config.toml
num_hidden_layers = 8
hidden_size = 192
num_attention_heads = 3
num_key_value_heads = 3
head_dim = 64
intermediate_size = 768
vocab_size = 8192
hidden_act = "gelu"
norm = "layernorm"
norm_place = "pre"
norm_eps = 1e-06
positions = "rope"
rope_theta = 10000.0
rope_fraction = 0.25
qk_norm = false
attn_scale = 0.125
bias = "all"
tie_word_embeddings = false
parallel_block = true
init = "normal"
init_std_qkv = 0.0364
init_std_o = 0.0452
init_std_up = 0.0521
init_std_down = 0.0521
optimizer = "soap_variant"
learning_rate = 0.00848
weight_decay = 0.0
lr_head = 0.014
max_grad_norm = 2.0
warmup_steps = 200
schedule = "wsd"
decay_fraction = 1.0
decay_shape = "square"
final_lr_fraction = 0.0
batch_tokens = 65536
max_seq_len = 384
doc_mask = true
train_tokens = 267800000
max_steps = 4087
dataset = "wikipedia_en"
Each number is 128 + 24 x the weight over the matrix's rms, rounded and kept within 0 to 255. Layers, rows and columns count from 0.

# layer 3 MLP down (transposed), 768x192, rms 0.0522, rows 184-236, columns 128-191
[[106 102 148 152 108 172 145 130 117 111 148 138 122 103 137  82 141 112 132 120 125 129 136 162 125  73 104 145 151 136 108  95 170  99 152  88 140 100 115  86 143 131  79  91 152 134 109 133 103 142 160 168 134 136 150 125 172 138 108 135 114 141 116 119]
 [130 106  96 145 106 146 115 138 165 102 186 109 134 106 130 120  65 156  97 112 102 131 161 108 100 166 139 136 107 165 106 155  95 132 115  97 138 115 123 163 143 189 153  77 148 140 153 157 141 123 140 106 170 136 184 129 156 118 148 129 150 158  74  79]
 [ 89 138 143 141 160 126  95 147 128 158 132 140 174 176 115 116 123 103 107 157 101 157 101  97  98 159 100 103  69 124 142 143 130 128 119 137 109 124 103 133 130 111  98  84  87 124 126  96 149 191 183 102 149 179 144  97 128 134 134 150  69 109  53 111]
 [140 123 129 118 120 115 123 148  98 133 144 121 115 133 154 123 163 133 141 161 137 121 138 125  96 139 126 152 101 121 100 127 145 139 128 146 152 121 146 116  81 165 107 136  97 125 131 162 103 141 142 172 116 108 126 125 118 176 136 141 103 121 128 145]
 [121  76 157 141 137 118 120 147 105 148  93 151 109 153 169 146 151 125 119 119  94 137 117 159  89 108  96 124 133 133 137 125 116 122 108 118 147 108 120 145 118 109  65 102 141 154 119 139 136 127 132 132  97 154 110 105 132 145 137 133 144 160 109 111]
 [126 132 111 138 112 135 110 142 170 166 107 115 131 150  97 134  95  98 136 143 113 106 106 146 117 127 157 138 160 138 123 102 127 141 153 131 111 124 131 136 149 113 129 124  98 122  91 114  97 138 106 152 147 156 118 122  92 169 131 147 117 112 155 106]
 [130 152 144 135 116 112 138 147 138 113 133 131  98 121 106  75 150 104 137 146  87 127 116 141 114 122 134 140  87  88 145 143 121 131 159  95  95 112 101 117 130 122 120 106 122 108 128 137 158 129  96 155 104 164 113 132 143 130 105 135 156 139 123 164]
 [126 131 127  96 148 167 135 119 117 187 157 154 177 140 156 143 141 131 103 115  87 125 127 116 164 157 110 142 126 150 111 184  82 147 130 116 157 123 133 108 133 180 149 157 126  84 149 156 119 152 124 133 130  87 102 137 135 124 137 128 131 102 122 115]
 [136  96 148 129 145 129 155 138 130 145 104  94 143 129 172  83  93  85 119 100 133 128 131 204 139 100 142  95 114 119 177 192 132 158 112 136 135 155 111 124 149  94 118 115 118 112 114 100 161 111 118 178 146 120 145  53 100 171 164 153 126 120 102 132]
 [119 119 133 137 147  97 110  96 116 113 164 161 192 113 120 147 138 119 147 139 132 120 110 119 118 143 133 114 138 121 114 127 132 100 146 141 171 120 163 133  96 128 112 134 136  84 169 154 127 119 111 110 151 130 117 132 159 108 142 102 120 111 145 136]
 [ 97 114 158 103 133 174 142 109 131 134 128 117 110 115  98 136 105  69 134 135 133 127 142 120  89 106 154 140 138  87 180 124 156 121 137 165  91 130 127 141 111 101  99 140 135 107 136  65 117 102 154 150 155 129 160 126  90 132 136 108 107 158 122 115]
 [158 138 129  97 111 163 129  90  96 110 135  91 144 153 129 102 112 144 124 140 150 140 176 164 143 115 145 144 133 133 112 131 106 105 100 120  87 124  83 158 136 154 128 139 121 128 113 112 139 152 107 140  98 120 121 128 154 148 151 153 122 110 155 142]
 [101 135 153 103 143 137 122 137 128 140 111 139 155 112 147 146 181  96 147 150 137 146 112 116 158  95 123 139  84  78 102 140 112 139 109 183 119 161 138 125 108 157 109 168 149 113 148 186 139 128 117 133 114 147 139 138 125 130 121  94 116 144  88  85]
 [ 90 182 142 172 123 150 120 127 137 125 144  92 161 130 143  80 172 143 100 178  93 113 119 148 147 126 113 169 176 134  98 143 133 123 146 156 139 150 145 109 132 152 101 127 111 132 128 115 118 136 120  84 133 123 102 143 129 104  99 172 137 128  99 120]
 [109 129 132  97 137 177  90 128 155 122 171 117 165 188 136 131  75  82 140 100 115  82  75 136 122 108 153 162 111 110 125 162 119 147  90 109 162 130 105 117 114 118 142 133 120 144 101  77 131 104 132 153 146 149 149 133 153 108 138 152 133 121 115  99]
 [131 118 159 157 140 105 138 115 154 137 117  93 104 120 155 111  98 101 151 163 117 148 123 120 156 107  96 161 183 137 151 127 141 181 164 116 157 135 157 186 150 123 133 143 146 128 129 114 125 115 135 127 122 104 103  88 143 121  97 172 135 141 130 124]
 [118 107 147 116 110 115 146 120 112 113 130 117 154 118 135 108 129 135 103  92 157 135 146  96 114 130 147 151 146 159 115 106 118 128 113 140 150 101  96 121 155  99 136 151 113 136 179  83 126 164 152 154 122 105 141 120  90 115 120 131 173 146 145 171]
 [156  82 133 193 108 101 115 157 122 107 129 161 168  95 144 154 132 117 109 154 145 119 128 156 129 114 112 155 117 133 140 113  65 103 162 124 157 126 148 125 119  84 183  90  78 110 149 175 139 107 156 158 125  87 113 117 153 130 129 159 147 165 172 153]
 [127 129 121 143 120 110 132 134 161 113 157 123  71 157 113 119 112 154 137  98  87 111 140 157 132 161 133  84 166  96 148 122  86 131 132 112  97 110 136 120 107 155 123  70 132 159 110 104 170  81 120 141 121 141 122 136 116 107 139 131 127  98 171 144]
 [132 152 124 144 141 121 174 114 122 136 131 154 145 118 155 118 123 126 136  99 121 153 117 156 121 116 116 155 120 156 144 144 124 128 121 117  63 123 121 169 132 142 106 151 163 132 121 117 122  97  98 106 162 147 155 127 131 120 150 136 121 132 115 124]
 [100 148  84 113  81 137 141 135 141 145 102 136 113 127 161 178 157 114 153 145 104 118 125  81 102 119  86 165 124 170 107 136  81 120 119 120 122 139 180 127  91 120 114 137 130 112 140 142 121 149 132 114 127 126 130 154 134 129 107  82 144 121  92 138]
 [113 108 150 141 161 149  84 127 150 119 137 120  95 165 123 136 154 126 176 137 184 137 122 110 122 131 146 136 128 137  86 135 128 139 107 138 105 105 145 144 145 122 113 115 129 120  97 114 110 122 110  97  92 146 125  82 162 115 126 116 115 120  97 112]
 [141 159 116 113 102 135  71 119  75 115 159 111 159 113 135 126  96  97 114  90  97 157 135 132 144 138 164 122 119 117 125  92 114 145 159 126  95 111 103 113 148 124 150 132 150 153 147 109  75 140 100 126 130 132 110 154 120 120 126 141 165 146 129 138]
 [124 124 114 116 152 151 125 154 151 125 118 128 125 138 111 146 128 103 130 130 118 138 153 104 106 157 122 135 127  96 146 142  97 118 126 156 166  97 172  78 126 121 138 137 117 122 132 126 135 120 143  80 114 122 143 153 121 106 132 164 132 143 123 114]
 [150 107 102 100  80 138 172  80 128 121 110  96 107 116 162 135  98 165  94 112 113 128 147 147 131  95 125 140 144 153 158  72 149 141 135 140  77 132 136  91 139 114 118 117 117 120 112  90 136  90 106 149 121 116 119 108 124 124 118 129 162 141 127 138]
 [ 90 148  56 130 116 124 108 147  78 139 114 124  72 130 117 130 129  67 176 145 127 116 142 152 143 118 127 160 122 148 129 161 118 117 119 131  96  91 144 119  84 149 113 146  97  80 129 180 107 115  96 109 153  94 115 123  87 146 124  86 146 163 182 121]
 [110  56 157 160 158 157 111 132 133 147 156  86 117 128 107 152  75 132  96 102 104 119 125 114 159 135 118 129 151 114 141  96 102 115 128 126 118  98 131 134  91 159 161 104 127  89 107 101 142 141  88 129 150 124 162 114 111 104 134 102 146 157 130 127]
 [100 118 137 126 150 129 113  97  89 148  78 134 186 126  98 154 174 100 129  95 143 147 153 137 159 166 127 142 126 165 166 131 128  94 132 111 125 112 108 118 121 125 178 121 174 141 138  96 179 124 109 106 138 128 123 158 135 144 115 143 154 173 114 104]
 [115  97 154 149 142 124 152  84 127 165 167 122 119 150 161 141 119 144 137 150 136  98 107 105 113 158 130  93  95 141 176 122 163 106 108 137 128 120 134 129 158 132 116 141 163 119 155 163 126 146 125 164 109 166 137 107 104 170 136 123 146 171 118 118]
 [151 164 121 137  83 144 122 144  93 138 171 115 162  98 165 102 156 120 100  86 121 157 109 151 145 134 119 121 144 104 114 131 120 122 111  71 126 115  96 145 132 128 149  80 110 131 138 127 137 136 138 126 161 133 127 101 130 109 130 134 150 104 145 166]
 [ 87 105 147 136 109 139 145 136 116 148 142 145  89 126 127 155 100 141 108 143 137 114 124  96 166  76 112 128 141 111  95 106 160 123 119 155 113 141 129 151 140  90 115 129 114 145 128 118 141  93  92  80 148 155 111 173 116 131 127  99 131 112 154 118]
 [ 91 149 102 157 108 108 131 144 178 146 163 137 108 121 169 100 122 130 163 101 110 137 152 143 131  94 148 113 109 140 121 133 156 114 172 114 124 182 124 146 112 119 137 136 128 127 111 155 121 119 125 118 152 162  72 136 103 136 128 120 126 169 142 131]
 [140 145 148 130 130  78 106 186 124 115 148  94 135 132 147 118 114 156 144 131 136 111 106 118 145  87 112 119 116  94 137 100 111 145 140 140 127 141 128 152 122 134 158 115 140  94 149  99  92 129 107  98 153 115 117 138  96  90 107 160 103 117 171 126]
 [160 120 149 102 178 157 138 138 159 138  73 127 154 129  95 154 113 173 127 167 136 125 126 167 148 110 132 139 118 112 110 128 142  93 115  96 126 183 157 118 138 128 192 157  99 153 134  90 151 110 135 153 158 100 130 140 131  81 115 167 139  97 130 128]
 [136 112 139 131 181 114 161 134  58 129 130 169 149 150 146 167 124  93 116  86 131 137 123 157 129 142  81 139 141 142  93 111 147 112 133 109 140 119  74 131 155 146 138  95 110 105 163 179 136  65 159  80 118 107 103 133  90 155 102 156  83 114 145 125]
 [150 136 175 153 141 108 139 104 114 127 143 169 106 137  86 156 142 143 100  92  95 141 109 100 157 132 117 133 169 109 163 112 138 158 111 108 117 153  85 104 117 122 134 135 160 148 136 103 147  98 138 117 173 138 127 125 151  93 135 122 155  82 110 126]
 [112 128 147 100 125 134 150 131 137 122 131 130  98  69 149 150  92 142 180 137 114  89  98  79 123 135 126 143 133 169  85 108  93 117  80 124 128 129 124 156  92  77 157 121 143 107 156 124 129 130 145 150 167 143 153 112 122 125 129 151 153 127 132  81]
 [125 143 128 109  97 135  99 154 147 158 116 107 130 144  98 154 139 124  79  95 103  95 113 145 129 151 152 117 120 148 138 146 175 147 110 141 150 160 134 134 111 111 150 163 132 149 110 142 126 143 155 139 159 162  92 165 130 141 100 107  91 101  96 164]
 [117 142 147 107  98 137 132 135 135 141 100 144 141  84 143 125 154 141 128 125 158 118 161 146 102 182 160 110 101 103  94 146 147 127 108 173 160  89 149  96 113 112 136 144 121 121  97  91 151 149 129 159 151 163 116 153 103 100 180 132 125 103 167 141]
 [148 152 104 118 150  95 138 142 111 106  88 104 116  86 134 115 111 123 142 133 101 109 148 103  93 121  93 138 111 130 151 156 131 119 121 114 115 142 132 114 118 113 112 125 154 100  99  88 142 147 148 119 166 132 106 101 113 149 124 143 116 155 156  96]
 [ 96 127  96 122 127  94 118 151 100 143 149 142 141 129 108 118 134 137 162 134  92 141 123 164 146 128 113 139 137 156 148 113 110 143 123 160 122 121 109 102 105 116 157 112 106 119 103 144 115 104 158 113 179 140 135 154 153 149 154 132  98 176 131  95]
 [139  95 120 104 142 104 166 130  84 159 116 171 171 134 125 111 133 122 201  94 159 124 119 103  56 144 109 162 105 132 120  46  75 150 123 202 130 141 145 155 123 116 141 132 141 120 149 153  89 148 164 118 146 120 154 197 134 147 172 170  93 153 167 119]
 [116 160 115 132 110 120 121 119 126 138 130 118  90 110 160 111 138  95 142 111 163 143 138 102 118 122 111 148 177 101 103 143 112 135 142 100 115 151 123 129 158 142  96 119 135  62 129 158 134  96 113  89 128 158 120 120 137 118 107 134 147 145 155 125]
 [149 134 177 109  87 141 128 103  84 119 122  97 159 105  83 101  95 131 110  98 149 129 155 135 127 125 108 168  94 101 122 144 167 132 124  97 145 116 143 165 157  58 137 137  88 125 134 146 148 150 152 154 124 103 152 106 147 136 160 115  98 138 159 142]
 [162 142 148 148 153 154 174 135 130 131 116 129  95 148 146 162 140 138 125 118 145  94 181 134 125  90 142 114 127 110 144  94  73 112 155 149  77 178 124 157 145  92 169 108 128 127  92 127 103 102 122 135 102 161  81 136 118 132 114  92 116 114 112 144]
 [122 131 111 136 108 134 128 112 139 115 134 120 128 133 126 112 133 110 136  97 132 148 132 119 139 118 125 139 136 167 144  87 114 141  82 151 140 125 125 156 132 130 136 116 102 128 181 140 153 130 146 120 117 139 136 113 132 136 142 113  96 148 153 128]
 [132 159 108 128 137 147 153  94 123 129 123 134 125 141 166 119 154 135 152 142 222 110 128 101 118 125 108  98 117 132 126 109 124 138 109 126 136 132 166 146 124 126 144  98  72 100 151 141 131 158 151  94 166 146 148 115 129 119 128 121  90 117 131 125]
 [ 89 136 111 129 145 103 125 123 106 153 163  73 154 109 128 159 123 140 120 133 131 100 122 139 130 139 152 160 109 112 126 126  85 177 151 137 106 158 126 125 120 129 126 131  91  91 127 133 119 114 132 125 101 137 136 133  99 165 110 118 136 130 167 112]
 [141  85 119  88 129 155 166 104 106 166 158 148 102 126 157 163 108 130  93 121 150 161 114 165 101 121 160 144 110  94  94 154 107 150 155 119 156 122 151 120 159 139 122 182 108 141 176 116 141 134  76 129 121 102 101 134 122 110 116  89 128 181 122 147]
 [130 143  96  93 165  96 167 140 111 148 125 141 130 136 125 138 126 173 132 152 101 147 139 161 105 119 161 169 146 155  85 149 121 115 113 128  94 128 111 111 111 139 118 113 126 153 125 102 144 181  99 124 128  90 143 101 133 145 124 125 139 112 139 162]
 [101 102 141 112 129 100 120 173 153 123 135 149 162 112 137  80 120 113 102  91 171 155 132 176 144 128 160 139 118  87 145 123 176 151 159 124 145 138 152 105 150 160 125 141 113 138  96 146  93 109 109 102 120  78 142 137 101 152 122 112 129 133 154 149]
 [161 124 125 113 117 140 104 123 108 127  71  72 144 108 110 111 122 151 118 178 155 119 114 115 171  96 108 110 129 122 110 146 144 141 118 112 141 122  87 139 118 151 103  80 143 136 135 124 127 137 119 130 109 168 134 126 146 118 106  76 137 158 131 143]
 [115 119 181 182 121  85  85 125 126 118 131 104 113 117 132 130 131 150 132  98 108 111 129 145 137  90  84 106 117 141 175 130 135  97 180 133 113  96 132 137 139 113 110 131 141 182 157 158 129 136 166 152 144 193 107 139 143  65 135 112 100 168 112 108]]
# layer 3 MLP up, 768x192, rms 0.0521, rows 185-236, columns 128-191
[[ 94  83 115 146 116 144  97 128  88 118 190 129 138 134 127 127 141  88 155  98 148 115 155 156 154 102 143  94  85  83 106 105 131 121 122 127  95 130 157 124 129 120 133  92 141 121 149 145 124 128  90  95 101 101 184 108 124 191  84 130 144 149  90 146]
 [ 92 134 141 120 113 135  99 142  93  94 136 128 115  89 108 166 162 122  78 137 129 188 108 141 150 152  83  95 123 181 167 105 125 120 129 110 157 153 119 113  74 181 126  95 140 129 104 122 134 150 144  76 137 133 128 157 116 137 146 151 133 106 128  98]
 [ 97 134 122 155 142 116 152  86 132 107 100 141 161 133 108 110 100 100  94 114 106 153 111 141 133 123 142 142 166 142 156 138 132 108 149  92 123 119 106 129 128 130 169 139 143 154 128 110 144 122 155 149 125 145 143 132 111 132 105 122 149 136 166 140]
 [114 129 172 152  72 149 144 114 166 159 150 108 128 101 137 102 144 124 157 141  95 143 119 111 142 143 153 124 158 109 130 138 138 162 114 110 123 146 115 113 128 188 130 128 139 151 127 141 133 108 121 118 128 142 134 164 104 146 123 107 149 120 149  90]
 [131 149 112 155 149 128 140  80 125 117  85 113 119 100 117 138 156 134 115 157 135 141  98 137 113 151  99 124 127 166  87 126  95 136 151 175 115 182  31 131 113 156 126 125 162 106 119 115 144 164 125 160 120 161 151 115 122 139 175 148  79 159 158 164]
 [104 145 102 170 143 130 149 116 127 141 190 147  99 122 144 150 145 174 131 131 152 158 107 106 143 124 114 117 163 149  96 135 162 133 144 115 124 155 112 119  93 115 134 149 126 128 132 144 134 172 128 126 175  86 130 107 104 140 163 125 104 140  82  95]
 [116 128  82 143 146 119 143  99  98 106 146 122 145 154 113 154 135 136 123 152 143 155  79 151 153 108 141 139  61 172 128 137 133 115 111 125 129 111 139 147  87 127 137 164 121 109 154 138 105 100 134 140 145 122 135 134 129 100 132 149 101 117 164 127]
 [141 142 130 170 117 127 121 149 108 130 119 129 195 114 129 199 153 131 136 132 138 130 116 101  97  99 128 107 133 123 144 106 145 154 109 113 145 158 130 124 126 113 138  99 105 146 128 166 102 111 112 126 126  89 143 141 164 114 173 102 160 116 103 139]
 [151 107 188 123 119 147 102 125 120 143 134 125 118 161 111 116 122 160 124 103 110 108 145 130  83 153 128 124  90  89 161  93 134 140 100 126 111 132 107 136 140 120 156 155 136 137  83  89 166 164 124 126  99 115 123  93  80 168 153 119  86 125 111 109]
 [137 104 161 132 168 115 135 130 146 136 150 100 139 120  98 162 127 128 173 151 119 107 185 119 120 120 117 140  85 141 119  94 158 141 121 158 136 143 112 124 141 138 113 116 127 124  86 118 104 112 133 136 112 155 134 120 101 170 160 140 110 140 154 173]
 [101 112 139 157 116 118 140 136 148 127  94 136 121 154 110 106 158 110 161 136  97 100 101 111 113 136  99 124 111  54 143 137  99 171 143 129 158 135 127 136 143 137 145 142 127 112 140 142 144 146 133 140  89 121 149 143  81 128 173 129 134 124 122 114]
 [152 146 133 138 110 123 123 145 124 125 144 141 111 161 132 171 113 156 141 122  91 143 117 111 141 114 142 103 168 133 110 105  96 142 160 125 169 111 124  78 147 126 105 145 154  96 128 124  92 145 151 180 120 121 144 103 134 148 128 109 132 121 112 182]
 [ 96 105 159 110  95 139 186 130 112 151 144 110 129 113 137 117 117  86 129  99 152  95 158 168 131 136 136 138 140 112 122 156 114 135 162 135 167 116 118 179 159 121 140 117 120 113 163 125 166 133 113  99 170 142 149 133 166 153  96 147 144 118 101 158]
 [118 167 127 111 146 109 127  79 170 173 162 128 102 109 144 151 137 178 147 109 184 120 115 177 156 159 190 124  96 134  75 126 142 136 173 116 118 105 154 134 102 105 142 134 140 153  99 164 114 130  94  87 124 136 120 120  91 112 136 102 167 104  87 166]
 [151 152  96  87 155 155 134 111 110 134 143 175 137 149 166 116 138 139 119 194 108 167  90 119 147 125  71 105 109 146 137 125 116 132  75 195 101  83 152 166 129 116 140 129 121 166 161 110 166 150  83 131 107 154 167 133 121 126 136 101 135 148  97 179]
 [ 96 135 111 121  91 134  94 146  70 138 128 127 127 150  92 162 113 134 143 129 140  93 156 126 142 130 163  91 152 105 156 110 145 118 125 123 168 134 157 108 120 109 107 131 120 172 142 130 109 154 137 101 146 103 132 128 148 120 104 102 154 140 116 107]
 [ 89 147 158  84 193 117 123  69 126 148 152  69 151 138  82 107 161 108 112 120 152 167 103  86 109  75 126 117 142  98  93 164 114 158 100 109 108 121 118 120 136  96  72 134 122 145 107  92 137 172 142 122 121 168 134 126 146 172 142 111  57 153 129 114]
 [ 97 130 109 147 170 118 146 196 145 150 163 149  66 118 143 122 141 121 136 123 115 125 126 195 125  86 150 139 171 127 149 166 145 142 139 126 115  95 149 130 143 131 145 107  78 151 135 112 110 117  96 138 179 126 105 164 122 136 149 157 138 130 124 126]
 [104 175  87 124  98 111 137 128 116 152 101 130 158 128 117 106 167 116 118  93 127  98  88  93 125  92 126  78 159 119 113 116  86 114 113 139 154 140 101 131 177 122 103 145 110 175 145 142 104 143 126 171 163 129 121 104 128 114 155 130 139  88 139 150]
 [110 130 141 135 170 105 133 112 117 121 131 128 130  82 129  81 121 170 135 116 113 113  99 141 107 107 154 126 118 161  97  92 109 140 111 117 133 150 131 152  97 148 158 139 109 148  73 100 128 156 122 104  99 128  89 108 142 102 160 146 141 166 145 143]
 [176 150 145 102 135 131 135 147 165 187 141 141 129 127 129  86  95 121 163 110 146 102  93  98 144  99 132 125 116 122 115  83 101 131 120 102 104 120  91 129 158 139 160 112 153 107 176  94 120 125 165 156  59 110 108 121 119 131 196 138 130 117 172 149]
 [109 151 165 103 136 136 112 136 117  88 105 162 171  76 122 177 154 157 105 107 138 153 119 125 170 110 144 124 147 109 119 124 129 132 135 109 101 118 117 129 131  99 129 115 149 150  83 126 136 135 109 136 147 122 135  98 113 159 115 124  85 125 119 147]
 [120  83 130 123  76 139 182 129 196 121 132 128 140 151 106 134 163 122  97 102 153 155 148 132 151 108 163  93 156 103  91 141 133 139 156 144 136 111 143 152 144 112 119 120 100 133 181 114 143 129 114 153 130 145 177 131 159 112 128  99 141 142 118 164]
 [122 147 137 139 138 140 111 116 117 126 171 147  67 136 131  80 146 128 163  91 119 117 144 142 119 137 153 119  78 120  74 142 131 132 111 124 157 127 117  94 113 160 128 134 118 139 112  75 139 163  92 139 158 151 103 148 109 148 154 164 123 109 127 136]
 [116  96 131 121 123 151 131 135 110 127 130  96 107 155  70 116 143 136  87 160 163 102 110 104 143 109 176  96 142 114 144 168 185 140 101 127 111 130  84 156 118 146 160 161 152 119 137 153 105 176  97  54 127 125 130 131 135 150 150 174 160  92 156 114]
 [152 145 140 119 144  98  98 149 126 194 161 150  72 110 144 137 134 160 145 143 116 141 161 122 124 137 110 111 120 126 126 144 154 101  89  98 180 122 146 171 135 122 126  72 109 116 141 129  94 143 141 124 128 150 123 100 129 120 129 103 148 124 122 117]
 [102 103 152 152 143 122 104  84 157 114 149 152 112 154  94 136 136 153  94 133 152 118  82 130 159  81 135 139 114 125  78 102  71 129 106 101 175 142 105 164 115 137 147 132 143 116 101 140 148 154 178  69 119 130 146 106  94 132 142 154 130 157 112  88]
 [ 82  99 145 101 144 113 119 135 135 141 136 117 145 105 164 101 125 124 138 124 124 102  98  81 143 119 139 103 151 161 160 115 150 130 130 110 134 126 115 117 102 120 132 152 108 108 125 139 149 126 106 131 112 142 117 119  99 100 108 120 108 111 151 174]
 [134 112 147 137 132 120 140 103 120 129 159 112 113 119  91  79 104 144 153 146  89 115 138 119 154 148 127 120 144 171 129 156 128 129 109 163 193  85 140 120 121 160 169 156 150 111 159 112 117 152 163 148 113 105 149 165 127 112 139 130 151 157 126 153]
 [125 119 137  85 148 120  91 117 166 148 136 105 148 129 147 113 143 138 119 111 144  99 154 136 122 132 167 117 113 125 129 110 118 133 116 114 138 124 163 133 158 145 102 116 158 106 125 139 129 100 134 165 134 172 130 115 120 110 107 160 188 140 177 155]
 [149 157 138 112 128 123  76 110  97 140 163 140 110 131 108 198 140  86 129 112 132  78  98 204 139 149 130 120 134 155 145  81 163 130 120 150 147  86 159 150 128 145 157 129 115 117  89 145  99 106  52 122 118 123 141 159 164 130 144 119 163 123 131 111]
 [157  96 157 113 117 134 121  74 167 119 123 146 136 143 130  84 164 103 160 137 108 122 152 102 135 141 150 155 146 143 153 178 128 177 101 121 137 151 115 139 119  95 137  87 126 165 162 154 145 138 142 129 137  89 148 124 164 134 150  73 167 133 126 143]
 [155 105 111 141 143 125 115  98 115 132 141 109 124 122 131 120 145 133 163 158 129 125 150 140 137 116 149 139 136 139 159 132  99 141 168 150 157 123 143 106 138 102  87 144 141 133 111 137 152 170 131 108 156 155 153 169 154 121 145 188 144 134  75 132]
 [130 109 100 146 131 111  86 129 174 156 143 104 123 118  79 171 180 145  97 128 152 127 120 129 171 131 165 116 141 134 154 112 142 115 160 106 140 134 149 145 146  87 147 141 120 101 123 114 143 104 135  87  86 116 128 128 163 109 122 145 139 112 128 183]
 [124 104 136 175 131 124 137 112 134 129 155  90 157 131 110 160 112 158 143 116 160 127 115 120 160 133 130  96 117 118 165  69 116  68  88 126 180  69 101 154 121 141 144 128 130 147 129  67 113 168 138 114 103 128  91 136 148 156  92 148 136 138 168 130]
 [130 111 137 131 120 137 107 114 121 124 118 156 154 107 109 144 101  90 164 131 174 119  89 113 116 101 155 123 144 160 105 115 187 127 123 120 116 133 134 156 134 135 131 134 117 126 118 123 126 116  95 133 118  90 124 104  96 121 149 181  84 122 137 126]
 [120  81 153 160 156 139 129 119 114  92 126  99 141 132 124 165 105 127 118 160 111 143 149 122 141 147 110 179 106 132 155 116 120 183  99 127 143 140 126 145 109 138 122 172 212 119 122 100 125 101 148 159 111 101  91 115  97 148 145 138 145 129 142 146]
 [152 108 139 130 117 144 129 103  92 164 135 102 131 143 153 142 136 130 119 129 116 100 143 156 109 145 110  95 124 110  60 159 109  93 117 113 128 168 122 147 135 145 145 135 132 118 179 176 131 149 128 154 115  96 140 133  94 127  89 133 105 116 133 113]
 [ 88 118 108 115 140 126 119 100 136 126 116 130 120 102 122 119 165 120 125  99 131 106 122 158 115 114 139 123 140 101 114 104 129 102 147 134 124 125 145 134 153 119 161 130 150 127 154 104 126 114 137 111 100 117  94 127 143 146 143 127 117  69 136 118]
 [111 115 100 155 161 108 105 136 146 143 166 112 120 132 144 138 151 143 133 130 151 123 117 165 149 107 150 110  97  77 116 145 186 129 120 102 108 129 111  85 124 130 138 144 120 120 115 140  76  86 140 164  71 140 122 111 117 129 106 118 127 136 119 167]
 [143 107 132 160 105 114 116 125 109 199  60 156 125 121 114 150 133 145 171 100 127 106 152 162 171 103 139 150 120 135 104 119 100 107 131 124 150 199 160 155 150  97 158 129 141  72 123 119 114 127 167 152 175 154 128 139 121 121 164 125  81 142 117  90]
 [129  87 123 142 149 146 151 149 113 117 145 128 125 148 111 117 128 106 105 104 116 129 121 114 119 146 132  73 139 164 163 130 162 169 116 140 113 134 173 102 106 103 150 153 154 126 121 101 140 110 107 120 139 117 117 146 138 183 174  94  99 135 119 134]
 [105 127 152 146 129 104  98 113 103 200 121 169 107 111 143 128 164 121 128  99  95 115 140 135  97 148 125 132 115 111  70  84 149 153 120  93 125 192 101 106 122  73 192 167 110 108 144 151 126 171  92 158 132  85 127 150 126 105 141 114 105 160 132 100]
 [120 141  99 154 119 140 172  77  77 133  75 117  93 165 151 101 142  71 125 114 122 112 133 126 129 147 146 132  95 115 129 117 129 137 146 110 134 159 114 161 121  90 141 102 105 114  99 151 164 130 129 124 149 124 161 116 141 141 143 169 136  94 115 145]
 [145 130 178 141 157 133 140 149 121 137 134 131 101 129 179 122 107 138  89 144  99 126 142 163 160 167 136 162 156 114 135 164 159 156 126  98  96 131 143 103 158 108 114 116 149 131  99 139 117 114 160 127 146 146 126 122 132 147 139 137 189  86  90 132]
 [141 153 142 132 103  95 117 123 103 127 142 156 169 121 173 145 178 124 116 146  91 128 118 120 141 129 154  94 124 131 133 148 155 156 105  81  91 143 142  90 127 113 105 128 182 130 136 114 109  83 125 143 154 123 134 122 140 103 137 112 154 159 119 150]
 [146 167 125 111 109 108 156 147 161 123 104 169  94 107 161 105 116 103 113  94 132 108 118 166  99 154 139 143 156 130 131 162 124 133 109 132  95 118 161 114  85 111 150 170 136 130 131 122 140 137 157 152 158 114 133 127 142 148 142 112 118 163 146 135]
 [155 137  89 151 135 136  66 143 138 130  93 132 109 153 142 153 142 123 107 132 102 139 160 122 166 139 151 145 142 106 145  96 109 115 115 117 111 148 129 128  89 133 140 149 153 159 108 139 119 116 139  63 147 153 147 109 143 110 122 114 143 153 110 108]
 [169 111 130 123 153 143 123 134  65 163 102 133 140 135 128  90 124 117 133 111 151 121  98 110  91  90 132  97 131 151 147 170 122 110 157 125 152  97 108 156 170  80  89 117 102  83 108 110 147 143 101 150 148 136  82 132 135 142 198 114 143 125 125 105]
 [120  92 163 175 125 129 159 109 134 146 135 142  96 136 115 150 128 131  67 142 136 107 123 106 114 120 144 170 134 141 101 137 112 115 108  88  97 154 131 137 117 122 127 129 145 103  74 138 162 126 161 110 179 163 102 132 103 152 151 118 125 139 146 138]
 [137 133 159 115 134 149 144 125  86 112  90 139 111 145  90 107 139  99 131 136 134 134 149 145 150 157  98 144 130 111 121 141 115 156 133 131 128 142 160 145 135 156 136 166 115  88 122 128 112 164 113 133 160 152 173 120 127 153 120 134 139 116 112 146]
 [138 144 109 154  98 136 129 114 111 153 108 139 112 141 137 162 143  84 138 116  97  94 160 164  87 122  94  87 150 119 112  53 127  52 121 137 125 149 134  72 131 102 129 118 130 178 134 101 177 117 112 142  99 145 199 106 155 161 132 139 124 122 111 138]]